Weights of a small transformer language model.
Training: a variant of Adam for these matrices, 233M tokens.
Each number is 200 + 20 x the weight over the matrix's rms, rounded and kept within 0 to 999. Layers, rows and columns count from 0.

# down: layer 2 MLP down (transposed), 1024x256, rms 0.0796, rows 423-436, columns 0-255
# up: layer 2 MLP up, 1024x256, rms 0.0914, rows 424-436, columns 0-255
down423,184,191,189,189,217,171,218,244,218,209,184,213,205,247,179,200,201,220,216,207,189,218,194,213,210,202,200,212,213,226,199,230,184,198,190,223,226,161,185,177,196,209,216,180,183,213,190,179,163,193,209,202,172,216,212,178,173,218,187,199,200,179,186,182,209,224,216,194,173,231,208,180,174,193,172,192,209,199,203,185,193,191,241,169,186,203,219,231,198,163,196,225,161,218,191,202,195,174,188,219,224,170,199,182,180,192,207,213,218,215,214,229,199,205,189,170,181,188,179,208,204,181,172,213,184,214,209,214,208,196,213,167,178,206,192,218,231,219,216,229,183,199,209,239,203,215,215,221,203,190,257,169,263,191,200,172,166,181,159,191,187,177,203,191,200,234,184,175,214,177,212,204,183,218,232,215,241,183,201,184,208,192,184,201,204,189,240,176,227,193,203,212,191,203,239,194,213,155,224,208,223,191,207,185,203,190,212,205,197,219,190,218,212,190,212,208,251,194,195,191,199,187,179,177,195,202,233,216,197,249,204,170,205,189,170,190,206,226,228,167,196,199,185,214,185,198,202,179,200,212,155,219,221,162,185,203
up424,184,208,227,233,203,199,213,143,208,205,218,160,196,233,214,184,223,169,191,168,217,169,198,198,207,181,224,176,216,212,176,222,237,219,169,210,160,220,199,197,199,189,177,172,184,192,207,205,203,164,227,251,162,201,195,191,221,202,240,205,196,163,198,175,224,163,226,184,200,210,233,216,210,192,209,187,239,166,177,175,186,157,194,180,154,186,240,242,215,180,205,179,214,225,171,168,219,214,180,196,208,189,213,129,170,205,190,198,196,211,212,178,225,225,229,186,200,206,194,218,184,193,197,160,179,189,186,196,234,194,207,216,209,181,186,191,199,257,201,160,201,184,164,238,224,228,202,197,151,193,202,201,192,215,171,189,188,216,191,218,200,220,176,159,231,177,161,200,189,190,203,173,158,200,219,189,218,222,222,181,208,198,183,224,241,174,192,192,232,203,152,221,187,230,201,217,175,197,171,210,168,190,238,205,208,197,219,198,250,207,179,196,223,197,182,193,219,211,180,248,208,215,193,189,216,200,219,197,180,198,203,202,252,194,189,230,188,211,199,203,246,191,171,216,194,214,252,207,220,199,222,216,195,189,207,195
down424,153,201,238,163,183,176,199,203,202,223,203,185,163,197,220,156,180,192,233,172,173,210,234,188,216,174,211,198,194,211,168,183,176,200,195,208,188,190,221,187,233,185,202,209,165,167,218,212,175,221,179,218,209,220,195,222,220,204,204,193,184,212,214,220,196,168,201,223,221,217,178,193,180,215,208,198,177,217,158,175,191,210,161,191,199,180,212,191,168,211,240,174,186,178,195,215,169,220,193,219,211,217,172,192,203,174,235,215,226,187,185,214,204,194,190,215,161,217,201,152,237,195,210,209,216,179,212,212,228,213,225,204,226,213,177,190,205,161,225,205,223,200,191,148,182,200,191,180,188,218,191,170,209,187,185,193,247,233,221,168,193,216,193,214,206,212,192,263,211,225,201,217,175,213,189,242,184,206,184,219,222,196,214,165,186,229,161,205,168,192,213,214,209,234,194,194,191,254,194,187,220,182,246,221,178,195,193,189,174,209,214,217,199,201,154,215,199,250,224,215,227,186,219,196,210,221,206,179,221,113,193,201,211,194,200,198,213,167,192,215,198,162,204,207,186,238,206,138,190,189,237,192,171,234,220,212
up425,213,158,218,193,215,220,182,212,229,225,194,237,214,216,197,197,218,181,232,198,232,197,190,236,189,183,189,187,175,175,163,170,227,215,232,201,207,175,175,210,185,184,197,206,244,169,199,188,221,194,206,178,206,190,205,224,206,184,211,179,191,205,177,205,202,196,171,221,184,244,220,193,208,197,193,206,183,183,222,201,199,169,193,204,187,183,214,200,195,212,259,169,185,213,221,179,212,208,214,222,219,187,180,148,207,201,217,208,163,182,184,178,168,234,191,197,172,202,203,212,223,191,215,194,171,192,236,190,195,212,220,203,208,236,189,225,219,204,171,187,208,210,172,164,210,204,246,151,176,210,239,180,208,208,190,151,190,221,176,209,244,168,175,207,209,142,161,200,180,192,235,177,192,218,194,222,203,201,202,208,201,192,219,189,185,191,194,208,160,211,225,190,192,194,192,216,204,206,237,252,221,192,197,180,230,173,195,188,223,173,225,194,198,196,146,217,156,167,183,179,218,238,199,191,189,200,226,215,204,190,232,209,214,248,202,208,206,216,250,195,183,180,174,182,170,173,191,186,199,187,175,249,219,210,200,242
down425,192,187,188,167,207,209,179,223,218,198,190,203,220,169,205,221,234,232,194,234,199,201,173,204,193,165,173,207,228,185,234,212,199,175,199,178,217,209,211,215,188,242,187,194,188,200,221,166,180,219,159,226,195,199,206,195,203,224,207,195,218,163,212,215,232,220,219,196,201,203,202,198,200,188,187,236,174,167,175,171,198,236,220,225,179,184,189,198,239,222,191,170,233,201,222,210,223,219,177,199,177,211,175,194,172,228,188,195,207,206,219,174,190,190,191,217,206,189,197,217,185,166,226,210,230,212,218,220,175,200,174,244,230,173,224,200,215,181,229,218,169,198,205,214,190,191,190,186,206,173,224,179,206,168,199,186,212,190,220,218,209,155,193,170,186,196,200,196,186,171,197,199,176,234,205,188,219,201,186,197,217,224,185,172,236,209,172,187,201,232,212,179,214,190,203,194,232,210,215,236,219,175,155,262,181,200,221,208,218,197,190,204,173,201,192,187,216,162,218,172,231,212,208,179,194,251,221,177,189,196,173,203,160,171,186,195,187,173,206,233,208,212,174,216,197,171,198,204,199,192,189,146,206,217,197,240
up426,159,191,224,226,174,210,247,204,200,163,186,196,215,253,223,182,219,200,174,199,170,197,207,212,253,200,216,204,222,191,188,220,250,222,197,218,208,178,197,219,183,206,201,200,219,233,164,179,197,230,191,209,209,198,201,218,188,190,175,162,188,212,186,207,221,207,205,162,198,221,211,181,205,196,147,162,233,203,189,205,209,174,220,191,194,211,223,180,226,170,205,224,231,243,221,202,226,213,191,189,182,175,172,208,190,173,211,167,225,169,182,207,180,214,184,231,217,190,203,189,234,227,201,204,141,218,192,222,172,188,197,218,196,188,181,218,189,236,194,190,191,223,196,164,169,177,226,219,217,203,213,200,218,222,182,219,245,187,196,183,195,184,207,188,220,188,187,206,172,188,204,181,213,225,206,228,194,183,229,174,190,208,190,152,187,218,187,198,189,183,185,217,201,245,162,167,203,198,203,180,177,214,225,186,204,181,229,184,220,192,181,205,192,206,179,187,182,195,175,211,207,197,196,194,211,195,209,178,168,173,226,199,191,201,214,211,208,175,236,208,201,205,198,224,198,200,184,217,207,201,179,196,198,188,205,258
down426,233,183,207,206,184,244,228,198,171,190,199,202,178,227,170,248,206,223,225,243,221,215,192,221,203,210,172,224,213,193,197,220,212,207,202,224,217,196,211,212,211,195,192,207,206,190,202,182,210,212,178,227,154,185,228,179,214,190,188,188,209,209,197,198,162,216,175,167,202,202,206,211,194,198,187,199,142,192,223,167,209,177,191,193,227,216,188,178,216,221,248,180,204,207,177,174,184,215,215,216,198,199,206,188,212,210,212,216,210,214,222,226,164,188,236,193,231,213,200,224,210,226,218,196,206,206,186,199,190,192,186,201,194,181,192,226,165,209,173,219,227,181,200,190,204,185,195,187,152,223,175,200,162,221,192,215,208,201,167,228,236,225,221,223,195,166,184,189,201,184,202,183,214,207,206,185,209,221,163,164,180,167,183,191,203,194,211,190,171,218,225,213,185,240,176,185,230,192,229,182,181,185,204,213,237,171,204,206,217,217,216,217,190,167,171,192,175,164,159,231,232,196,177,203,204,178,172,198,204,198,174,211,194,189,182,193,198,245,199,200,164,221,214,166,185,215,215,215,184,172,255,219,193,195,198,199
up427,175,163,222,229,209,215,208,192,193,216,232,204,199,210,182,210,229,205,229,197,217,209,226,238,187,189,219,187,198,170,172,161,230,200,186,179,189,180,180,183,219,188,178,184,212,219,185,219,212,222,207,206,207,210,207,182,162,204,220,194,213,222,183,215,151,212,186,189,192,187,191,240,196,193,201,173,190,199,179,166,213,220,183,209,178,164,191,179,183,208,180,235,181,187,242,219,186,217,199,197,181,202,158,217,187,187,211,200,245,177,190,204,221,183,194,220,205,168,237,193,222,225,193,211,210,175,172,176,197,188,201,165,201,204,211,225,178,200,187,176,234,198,207,190,207,220,165,184,208,211,225,235,220,184,212,215,192,218,216,244,264,203,190,208,194,180,190,203,180,202,204,236,187,190,204,223,169,186,177,200,189,211,196,203,191,199,195,199,167,197,180,191,195,182,200,242,164,207,179,207,196,219,192,188,205,209,227,184,188,173,222,225,175,207,210,216,219,207,219,192,209,214,211,226,224,212,196,205,225,181,200,193,226,207,208,194,214,205,195,186,203,178,207,224,180,188,203,214,206,218,210,232,212,197,237,207
down427,190,216,212,182,263,202,201,215,194,207,214,183,205,211,205,199,205,203,194,195,185,201,235,174,172,212,226,217,178,181,192,200,220,221,156,189,197,186,210,216,215,208,194,209,164,213,215,208,190,224,187,202,193,236,204,218,236,192,181,180,252,217,214,207,164,204,175,198,213,213,173,135,202,197,196,216,214,227,212,201,175,210,209,198,171,199,183,211,166,176,181,226,158,205,218,224,176,204,206,207,204,220,169,190,198,187,191,231,232,208,182,198,183,168,218,192,207,230,209,214,192,210,182,176,189,207,224,182,196,214,195,157,246,209,206,245,196,199,201,181,173,193,211,203,168,214,147,212,191,195,207,192,206,227,214,172,216,227,201,231,206,193,196,196,156,212,204,220,173,230,222,244,197,188,215,215,225,199,195,185,213,230,185,181,207,175,206,219,199,185,182,192,193,168,232,231,178,170,199,187,190,212,195,162,230,192,221,173,173,184,221,212,188,201,204,217,174,184,208,199,243,205,206,220,175,196,196,220,191,167,191,217,199,172,200,214,204,226,206,204,181,200,192,204,186,183,182,208,190,184,212,157,198,213,199,194
up428,208,173,225,160,216,225,238,202,197,183,218,186,214,212,241,183,221,173,194,193,180,163,205,209,192,172,190,218,206,220,157,196,208,205,182,155,151,197,198,168,161,194,176,175,226,222,197,227,175,187,204,229,201,178,184,226,196,215,229,191,141,220,185,199,202,197,202,220,192,196,218,177,228,202,219,184,194,215,211,215,216,191,199,184,193,218,215,221,217,183,184,236,186,181,245,190,195,204,195,207,155,236,169,184,209,185,201,171,186,218,202,200,182,214,194,216,199,179,193,200,221,147,158,192,194,182,199,226,188,186,220,175,190,208,187,206,213,199,196,201,240,218,184,210,190,206,207,174,209,204,216,212,221,207,260,218,206,160,210,207,189,210,215,202,201,210,180,156,182,171,202,176,213,195,217,190,213,198,205,186,194,217,200,225,220,193,236,181,209,158,204,229,198,210,169,190,194,169,186,200,197,195,215,211,210,179,196,204,225,200,193,219,185,196,165,206,229,215,224,241,233,205,149,215,209,210,226,186,223,190,203,180,209,233,231,200,212,254,202,201,209,180,223,199,195,208,171,236,213,181,163,190,181,226,213,212
down428,183,222,237,224,198,228,210,200,179,169,206,172,196,175,242,241,185,207,189,212,157,223,215,187,216,215,216,232,186,198,206,196,190,196,221,179,155,210,187,192,181,204,202,193,180,201,203,211,203,181,182,169,207,196,205,189,227,182,193,224,171,219,239,196,190,216,202,212,210,180,190,201,217,195,201,206,192,180,202,218,213,217,210,186,202,218,177,181,217,203,210,197,205,180,197,226,158,195,172,208,202,216,182,222,185,142,216,235,202,214,214,202,206,212,184,182,179,198,182,165,217,209,206,220,186,177,218,207,197,223,218,238,202,165,164,267,219,226,207,215,198,223,189,188,209,176,202,170,179,173,195,221,193,231,209,205,182,196,225,225,208,231,203,244,202,231,226,169,185,148,213,167,197,237,218,198,210,215,184,183,206,202,186,204,185,214,172,211,148,207,230,192,156,191,158,217,214,223,181,199,192,242,185,204,213,194,209,195,182,188,233,216,155,205,207,187,195,234,188,218,207,192,214,210,182,211,179,234,244,204,222,177,219,176,200,170,155,241,170,174,183,216,183,194,205,182,179,218,222,184,219,211,200,191,186,188
up429,169,219,214,190,211,207,185,230,212,228,176,198,167,196,195,215,233,238,181,206,223,184,185,193,223,195,198,205,220,222,219,157,236,185,218,202,181,220,200,198,189,197,172,163,226,210,220,175,174,187,209,197,232,239,193,205,218,224,215,183,224,178,189,236,215,200,187,188,233,205,174,175,182,218,209,175,228,210,209,165,216,190,198,202,187,213,176,209,242,194,218,174,191,197,195,182,214,225,199,216,227,172,195,177,220,196,209,205,189,206,210,232,202,210,201,212,170,191,190,226,202,250,184,215,202,191,229,218,188,184,197,205,188,206,179,177,144,193,214,171,215,219,208,211,210,180,192,212,196,224,193,221,199,201,202,213,196,175,170,221,214,162,188,184,200,169,221,202,209,189,204,206,206,207,190,198,220,214,207,200,184,232,202,242,229,216,212,198,216,156,197,229,179,188,174,207,192,177,218,203,188,231,214,190,191,196,186,163,168,203,208,214,178,212,174,182,177,175,170,211,188,201,203,173,227,206,196,176,198,195,251,189,172,193,179,210,206,180,203,171,211,206,200,198,199,210,175,199,204,191,198,208,215,202,232,212
down429,197,195,211,221,221,244,231,182,191,204,174,200,189,180,214,220,173,201,206,194,190,232,204,152,209,216,219,211,238,211,216,142,202,192,171,180,202,207,215,223,216,192,235,221,197,225,188,198,171,198,203,180,189,214,185,197,206,183,225,189,193,218,223,214,193,158,220,196,223,190,200,188,204,227,189,198,219,209,212,198,198,234,150,227,222,187,202,183,201,196,193,214,212,216,224,197,210,200,175,200,212,170,195,206,208,224,235,178,186,199,213,220,188,179,196,193,212,203,195,209,200,186,190,232,187,162,226,181,207,220,214,190,194,188,211,199,200,216,222,217,130,211,199,220,170,221,196,168,203,235,204,201,201,201,216,182,194,186,223,222,146,146,191,211,205,201,191,233,216,185,197,223,201,241,188,188,229,220,213,243,199,211,181,198,212,209,197,234,189,216,195,223,208,201,186,218,186,185,193,175,179,160,188,217,211,196,157,185,189,201,194,221,188,203,223,186,203,182,193,163,184,210,202,203,192,187,179,194,176,228,201,197,202,203,205,192,183,174,189,201,211,191,195,223,244,201,196,181,192,177,176,207,192,187,190,176
up430,188,167,186,224,203,206,208,168,219,177,188,207,210,205,181,216,250,205,211,195,196,203,199,232,228,206,224,159,188,177,214,202,225,177,198,176,213,197,176,187,201,203,197,207,219,196,212,193,168,196,206,212,201,198,263,221,213,199,207,209,209,203,196,221,160,210,197,181,167,218,229,191,217,204,241,189,184,171,200,193,236,227,196,176,195,170,217,192,216,204,190,213,170,170,187,232,215,195,231,189,205,204,189,186,186,246,199,207,195,179,204,168,200,212,202,219,217,172,216,209,194,197,186,170,186,196,197,230,212,184,191,199,227,181,225,221,195,223,158,164,224,205,233,195,232,213,186,195,173,210,192,164,187,167,247,174,157,201,204,198,179,223,179,202,205,191,181,211,165,145,226,199,210,192,204,213,198,213,195,217,214,228,167,176,224,179,216,211,186,217,224,195,200,174,191,193,193,197,202,196,211,211,235,223,194,181,177,147,196,216,210,197,236,191,200,155,179,208,225,210,196,227,223,192,186,200,231,213,189,202,204,165,196,183,231,201,232,185,219,191,226,161,219,238,174,183,174,199,225,181,188,238,199,167,190,209
down430,207,228,215,178,239,201,170,203,177,165,183,169,218,140,204,227,216,195,206,216,186,220,214,198,188,191,226,169,180,204,244,191,205,165,202,183,205,190,191,190,247,171,204,174,172,227,201,228,184,197,192,176,225,176,204,167,176,217,173,209,182,179,164,178,199,207,227,193,227,190,209,213,210,162,201,199,197,194,190,181,212,231,221,174,214,209,189,182,200,165,210,200,195,212,244,173,198,204,196,211,229,192,206,168,216,198,191,185,198,222,179,185,175,193,196,191,231,172,197,218,199,208,177,186,203,245,198,187,180,189,229,216,235,226,196,205,186,179,219,226,222,208,219,189,193,240,208,219,199,192,201,190,188,194,204,209,220,212,249,186,240,186,175,233,196,192,214,207,203,209,183,200,209,195,214,192,220,218,211,201,207,240,200,207,220,213,238,196,201,191,221,203,177,202,159,192,184,206,230,162,162,207,190,233,199,181,198,168,182,198,177,211,221,194,199,187,190,185,196,229,181,177,205,194,225,187,215,193,259,254,147,178,184,208,182,207,199,208,208,193,197,174,205,209,222,184,210,204,208,177,205,187,179,215,179,214
up431,218,195,200,221,193,208,205,231,205,239,234,198,211,226,205,179,210,214,179,165,236,218,171,209,198,226,203,237,189,200,159,176,200,212,205,196,188,216,175,191,244,201,202,211,190,191,148,221,216,204,210,239,233,189,194,234,213,184,201,159,181,167,224,202,201,202,196,187,194,222,186,227,167,208,178,191,210,188,210,195,174,179,203,194,192,199,215,227,242,194,212,186,202,197,214,197,222,201,212,179,158,205,206,185,201,207,214,178,190,206,202,185,212,221,200,214,232,231,185,190,218,148,204,160,179,170,210,190,205,206,211,182,174,201,200,212,189,216,172,216,184,199,214,202,260,224,191,177,189,189,241,199,205,198,205,165,226,177,205,199,210,167,175,250,220,204,222,215,210,212,215,204,173,211,208,170,195,177,229,150,178,184,184,191,182,218,174,195,209,203,188,213,190,202,216,181,250,147,176,212,176,221,202,216,179,217,205,216,206,248,201,182,203,182,167,199,185,171,188,204,221,182,227,199,185,227,247,183,152,193,222,193,192,204,210,213,227,214,202,211,196,219,218,206,145,218,209,194,214,194,207,205,215,213,214,219
down431,178,172,228,213,207,191,209,225,198,212,200,204,207,169,184,197,203,219,208,227,185,176,200,187,214,239,191,191,191,225,214,156,233,205,217,232,207,195,200,204,185,221,230,198,198,205,204,184,233,182,153,181,199,224,203,168,195,223,216,206,242,198,220,190,212,153,205,169,198,188,219,191,194,222,193,151,223,196,199,219,198,206,207,202,202,172,188,196,208,231,222,196,176,169,212,183,242,210,175,178,204,203,181,200,196,232,186,204,188,217,212,176,218,239,195,173,208,239,206,197,203,175,175,184,211,186,202,201,212,219,220,183,175,189,220,216,211,204,221,176,187,160,194,167,192,195,189,155,189,210,201,188,281,247,242,200,209,183,210,231,214,192,191,187,176,222,224,188,193,227,238,195,214,210,243,190,199,201,199,203,190,199,187,194,197,175,162,192,226,215,215,164,190,169,212,253,220,192,197,206,201,166,177,192,215,193,189,199,202,223,178,208,229,157,212,164,206,209,196,204,199,213,205,179,180,179,204,205,231,216,248,216,185,185,173,205,221,189,206,218,199,196,184,217,185,230,180,208,164,178,164,194,168,208,226,170
up432,194,194,188,218,212,214,224,196,203,204,187,216,200,173,233,194,214,197,231,224,191,167,199,222,226,187,176,198,229,193,176,191,191,202,198,202,196,164,153,206,199,201,197,199,229,197,200,202,228,207,241,194,211,201,233,192,191,212,213,222,216,186,224,226,180,211,177,178,180,178,224,218,173,215,207,206,191,194,190,192,192,194,176,178,209,228,230,199,234,190,191,221,166,169,211,211,189,205,146,178,172,219,183,206,212,201,218,229,210,211,203,221,213,243,193,199,162,172,196,187,180,172,179,188,169,189,196,207,209,147,196,170,236,218,206,180,197,195,203,182,188,183,219,221,215,207,188,194,211,245,221,183,167,185,210,205,184,190,189,226,172,202,213,213,237,177,214,218,193,238,171,204,202,196,251,213,188,194,204,185,226,179,201,192,210,178,183,173,159,209,234,160,191,188,193,192,215,205,201,229,217,221,172,207,177,169,204,209,211,201,235,209,214,210,181,166,184,225,176,180,181,215,225,206,190,213,186,206,169,200,235,186,185,187,164,176,207,229,198,184,167,188,193,214,210,213,198,197,217,202,187,229,229,197,211,201
down432,193,213,169,165,183,227,184,186,193,205,202,230,214,197,165,177,209,164,189,216,186,220,201,222,213,206,223,169,167,211,238,215,225,170,239,234,216,215,211,186,230,170,223,158,198,197,184,170,229,205,207,195,228,197,197,181,219,168,200,212,194,210,191,216,193,182,183,185,232,211,187,192,197,225,201,187,216,182,201,184,249,218,174,220,186,189,194,185,200,205,184,189,200,214,205,205,225,157,221,175,232,196,205,216,196,182,179,203,192,157,195,216,194,230,217,199,224,214,235,234,213,188,222,204,219,223,182,198,202,186,201,211,193,205,220,211,204,186,184,204,192,208,197,206,199,212,240,167,186,176,206,185,164,210,181,190,204,173,207,214,199,184,190,199,216,210,208,209,186,190,208,230,170,189,201,183,183,169,197,216,206,225,181,164,205,176,236,192,210,198,181,188,184,196,189,207,165,203,172,222,198,169,208,227,208,199,206,193,190,203,212,241,186,205,199,211,211,185,215,182,207,178,203,184,223,221,211,214,188,272,228,208,214,161,210,213,190,237,234,215,214,163,187,197,199,165,175,200,165,217,185,176,197,227,188,206
up433,185,193,197,187,179,185,193,183,190,243,172,227,183,177,198,194,196,196,223,217,197,196,167,252,244,220,182,196,189,222,210,205,239,165,195,184,158,192,189,183,221,195,196,227,194,191,202,243,160,166,216,193,206,216,223,224,172,233,187,210,183,198,213,223,217,232,208,200,184,195,185,184,241,189,240,202,183,146,180,208,185,177,182,166,214,192,226,196,224,176,183,204,190,212,195,190,194,189,217,188,196,227,254,232,180,218,208,214,206,208,184,176,158,213,197,196,227,172,210,190,200,168,214,143,177,182,197,206,228,185,209,188,210,180,225,184,219,238,190,155,232,183,232,222,155,228,181,193,197,208,198,220,219,206,209,218,180,175,191,222,204,202,216,192,211,167,189,197,207,173,187,231,201,235,204,189,201,195,190,215,189,190,178,192,203,216,210,219,170,196,197,211,204,227,201,211,196,180,255,202,188,184,220,210,159,192,198,188,198,211,211,198,217,211,181,180,173,198,235,202,194,224,198,200,186,194,204,176,229,201,190,211,227,238,229,191,221,240,188,225,187,164,205,198,193,175,199,184,177,132,222,209,212,209,202,202
down433,175,199,193,208,205,152,202,197,171,215,232,211,219,207,205,163,204,175,179,191,185,206,210,215,199,197,211,164,200,179,207,273,202,204,173,204,186,194,202,188,185,206,181,211,212,210,215,194,223,212,229,228,216,181,206,188,190,173,148,162,183,196,237,221,204,197,195,209,211,178,239,202,189,227,216,215,185,211,203,195,194,228,188,176,203,211,217,183,221,192,179,189,219,157,220,175,189,197,209,228,202,208,231,255,223,186,196,198,224,233,179,206,196,194,192,201,218,197,183,213,181,187,179,214,178,193,177,208,187,197,193,193,202,163,188,211,187,202,186,152,198,189,231,214,206,204,173,246,184,210,201,175,194,197,212,194,202,190,216,213,229,198,226,193,226,216,215,167,229,148,187,195,236,215,220,221,205,147,216,206,220,213,156,176,174,177,197,166,249,220,177,180,202,196,223,221,195,182,185,163,218,190,202,211,202,201,221,192,185,200,249,208,215,217,208,200,179,201,189,179,221,189,180,191,191,217,209,194,153,209,215,197,256,260,225,168,195,200,240,198,197,214,186,208,211,222,236,186,177,180,216,156,187,185,191,178
up434,200,208,212,213,183,231,210,204,180,193,207,176,176,191,220,225,181,214,215,228,183,199,176,214,185,215,188,218,206,189,196,164,224,196,213,214,207,181,159,209,188,179,199,197,201,201,178,231,197,185,220,192,197,215,231,225,180,238,210,190,190,220,220,188,221,211,194,194,200,191,212,206,227,164,186,218,215,180,187,202,206,210,185,170,189,204,201,190,212,179,177,191,170,159,230,189,198,241,184,211,186,235,218,199,236,209,195,208,226,210,188,212,189,190,199,220,205,180,191,191,218,187,213,207,188,185,170,204,159,235,205,222,243,179,253,189,219,195,205,203,221,180,239,200,220,183,213,180,178,212,185,188,228,226,208,172,137,168,207,213,209,201,211,154,191,198,170,158,202,218,191,211,200,197,184,258,197,151,208,208,192,196,198,168,223,221,219,179,181,177,191,194,176,199,232,224,175,218,213,202,225,190,201,185,211,159,215,194,199,202,198,207,211,207,209,162,187,210,181,212,184,196,215,208,169,181,200,189,201,193,225,196,196,149,172,198,191,225,206,176,185,200,222,247,220,210,220,201,242,201,219,224,178,192,206,224
down434,210,204,180,196,218,195,197,227,227,173,166,183,156,198,150,192,205,192,198,224,203,198,220,200,197,189,227,220,177,259,208,160,213,192,183,198,192,179,223,213,194,185,180,181,198,189,203,222,209,209,233,221,178,214,205,214,231,154,181,201,221,161,200,204,203,225,181,177,213,185,244,206,216,182,194,219,204,200,198,224,196,173,214,222,233,213,231,192,190,202,206,179,161,212,190,191,179,210,187,244,239,195,198,216,200,185,211,193,205,219,198,229,218,218,178,192,183,217,215,203,190,161,226,178,220,211,200,199,226,213,207,171,204,220,222,170,239,208,204,174,188,182,172,190,188,204,201,178,197,209,203,210,215,203,212,147,159,218,226,240,216,208,197,232,165,212,195,189,187,219,186,189,210,174,186,211,199,197,165,185,199,205,215,208,217,191,200,204,234,181,215,219,206,205,231,182,206,186,223,193,190,191,201,229,217,205,228,172,166,154,230,165,173,183,205,225,213,200,163,226,181,208,188,207,195,199,180,217,194,156,204,170,217,170,203,208,238,200,202,209,194,198,201,195,186,190,194,218,192,193,193,197,174,190,183,245
up435,185,189,181,219,221,215,216,202,207,222,212,217,179,220,183,177,210,194,208,207,198,208,194,244,196,192,199,208,210,214,205,197,218,190,200,220,187,206,178,216,207,187,175,221,205,183,226,180,193,211,226,185,211,236,220,182,225,188,195,223,202,198,219,176,177,195,175,212,191,183,180,206,216,223,175,222,193,190,235,222,194,212,237,177,210,201,206,182,203,183,173,207,213,169,188,235,231,202,222,190,168,220,167,196,243,174,209,187,202,195,201,200,174,209,208,234,174,171,212,186,234,229,180,194,190,173,205,192,159,202,222,196,188,199,207,162,149,181,193,198,215,184,219,219,195,192,214,196,213,210,204,206,176,181,219,207,186,188,218,204,159,191,170,211,171,184,195,204,186,160,211,182,184,216,203,177,228,202,228,230,199,186,196,157,221,214,213,187,167,180,204,170,185,229,193,176,164,199,209,196,181,216,207,184,200,195,213,185,178,168,215,215,233,218,211,204,202,195,209,195,181,180,175,189,195,208,220,171,200,181,229,234,200,167,202,238,226,239,228,227,203,188,231,207,195,205,154,221,205,182,191,205,172,222,201,196
down435,173,188,209,196,193,162,188,170,188,183,196,218,190,177,168,208,168,209,182,191,196,216,218,172,192,188,202,223,226,202,209,187,208,188,196,185,196,193,214,220,222,183,210,199,210,170,212,186,196,218,180,199,197,237,200,180,176,200,232,192,193,216,169,191,184,185,191,192,186,196,219,207,216,211,230,204,205,215,184,200,165,219,230,167,232,229,212,197,228,235,179,230,212,210,193,183,209,182,173,232,205,195,229,177,227,210,238,196,194,208,231,218,207,200,219,201,151,198,201,180,229,181,188,188,185,175,197,208,196,178,207,171,222,221,200,175,215,183,202,218,193,186,241,233,235,195,225,218,168,192,201,228,201,175,198,152,196,215,200,212,180,182,206,215,225,234,167,209,209,192,222,183,193,219,201,195,191,197,222,182,201,213,165,254,176,212,200,175,202,152,150,193,198,196,213,180,212,182,209,195,150,217,204,149,197,215,214,193,209,187,189,206,200,178,201,190,219,258,229,227,184,205,206,211,217,182,214,163,163,215,206,191,197,184,189,222,201,231,214,192,204,184,183,227,182,219,180,195,191,199,212,197,224,181,198,234
up436,192,200,238,203,198,204,210,196,201,202,216,207,231,200,197,197,207,209,176,227,192,185,189,217,184,202,212,227,210,241,146,185,237,192,181,195,158,227,194,207,257,196,190,217,214,182,193,198,180,187,212,219,199,185,221,212,195,224,174,182,220,204,191,178,217,196,202,192,236,187,199,204,198,183,181,210,156,210,221,171,228,208,192,216,208,176,218,205,184,194,200,185,203,189,192,212,204,210,230,224,207,194,193,184,192,185,218,197,212,212,219,224,194,178,183,196,218,172,205,196,239,199,168,193,178,175,196,164,184,178,191,193,193,185,198,223,200,182,193,212,218,212,199,222,218,179,191,194,208,198,210,198,208,168,233,189,180,162,219,221,189,203,168,177,237,202,186,215,153,210,181,221,182,186,212,208,179,215,204,199,220,216,137,222,221,212,197,183,183,236,222,214,215,220,219,216,170,201,213,243,208,188,219,237,163,164,201,197,191,161,183,220,197,179,188,209,184,230,160,196,215,209,183,240,194,209,186,210,226,183,189,168,184,190,209,234,206,178,216,214,218,214,181,225,202,242,172,200,208,165,200,196,227,239,237,168
down436,210,208,205,210,195,211,180,185,226,218,195,189,220,183,190,224,205,183,213,186,183,176,186,248,206,235,180,203,215,225,191,176,199,184,164,223,197,234,203,241,194,172,173,206,196,157,204,206,184,180,207,222,189,165,207,211,210,216,176,185,228,204,185,168,194,173,206,215,176,189,202,195,200,218,193,217,165,220,211,200,216,203,195,194,232,202,181,209,185,177,207,226,214,211,172,205,205,198,203,165,211,195,243,194,227,196,210,225,215,164,197,219,197,188,211,178,230,201,224,195,218,189,175,234,171,180,182,152,169,260,203,166,185,176,193,226,171,204,179,242,173,191,190,225,204,190,188,207,223,168,208,204,226,211,243,194,208,167,223,232,227,181,215,207,195,197,206,201,204,235,201,183,182,209,187,178,202,217,173,191,220,195,178,213,167,198,174,218,190,199,210,232,209,198,219,170,201,202,209,192,175,162,185,166,218,192,192,217,188,183,254,210,202,188,198,200,233,217,212,208,197,217,177,219,187,174,164,204,220,201,222,148,208,237,185,217,202,200,205,214,246,213,174,231,206,197,187,186,182,208,173,171,209,213,204,200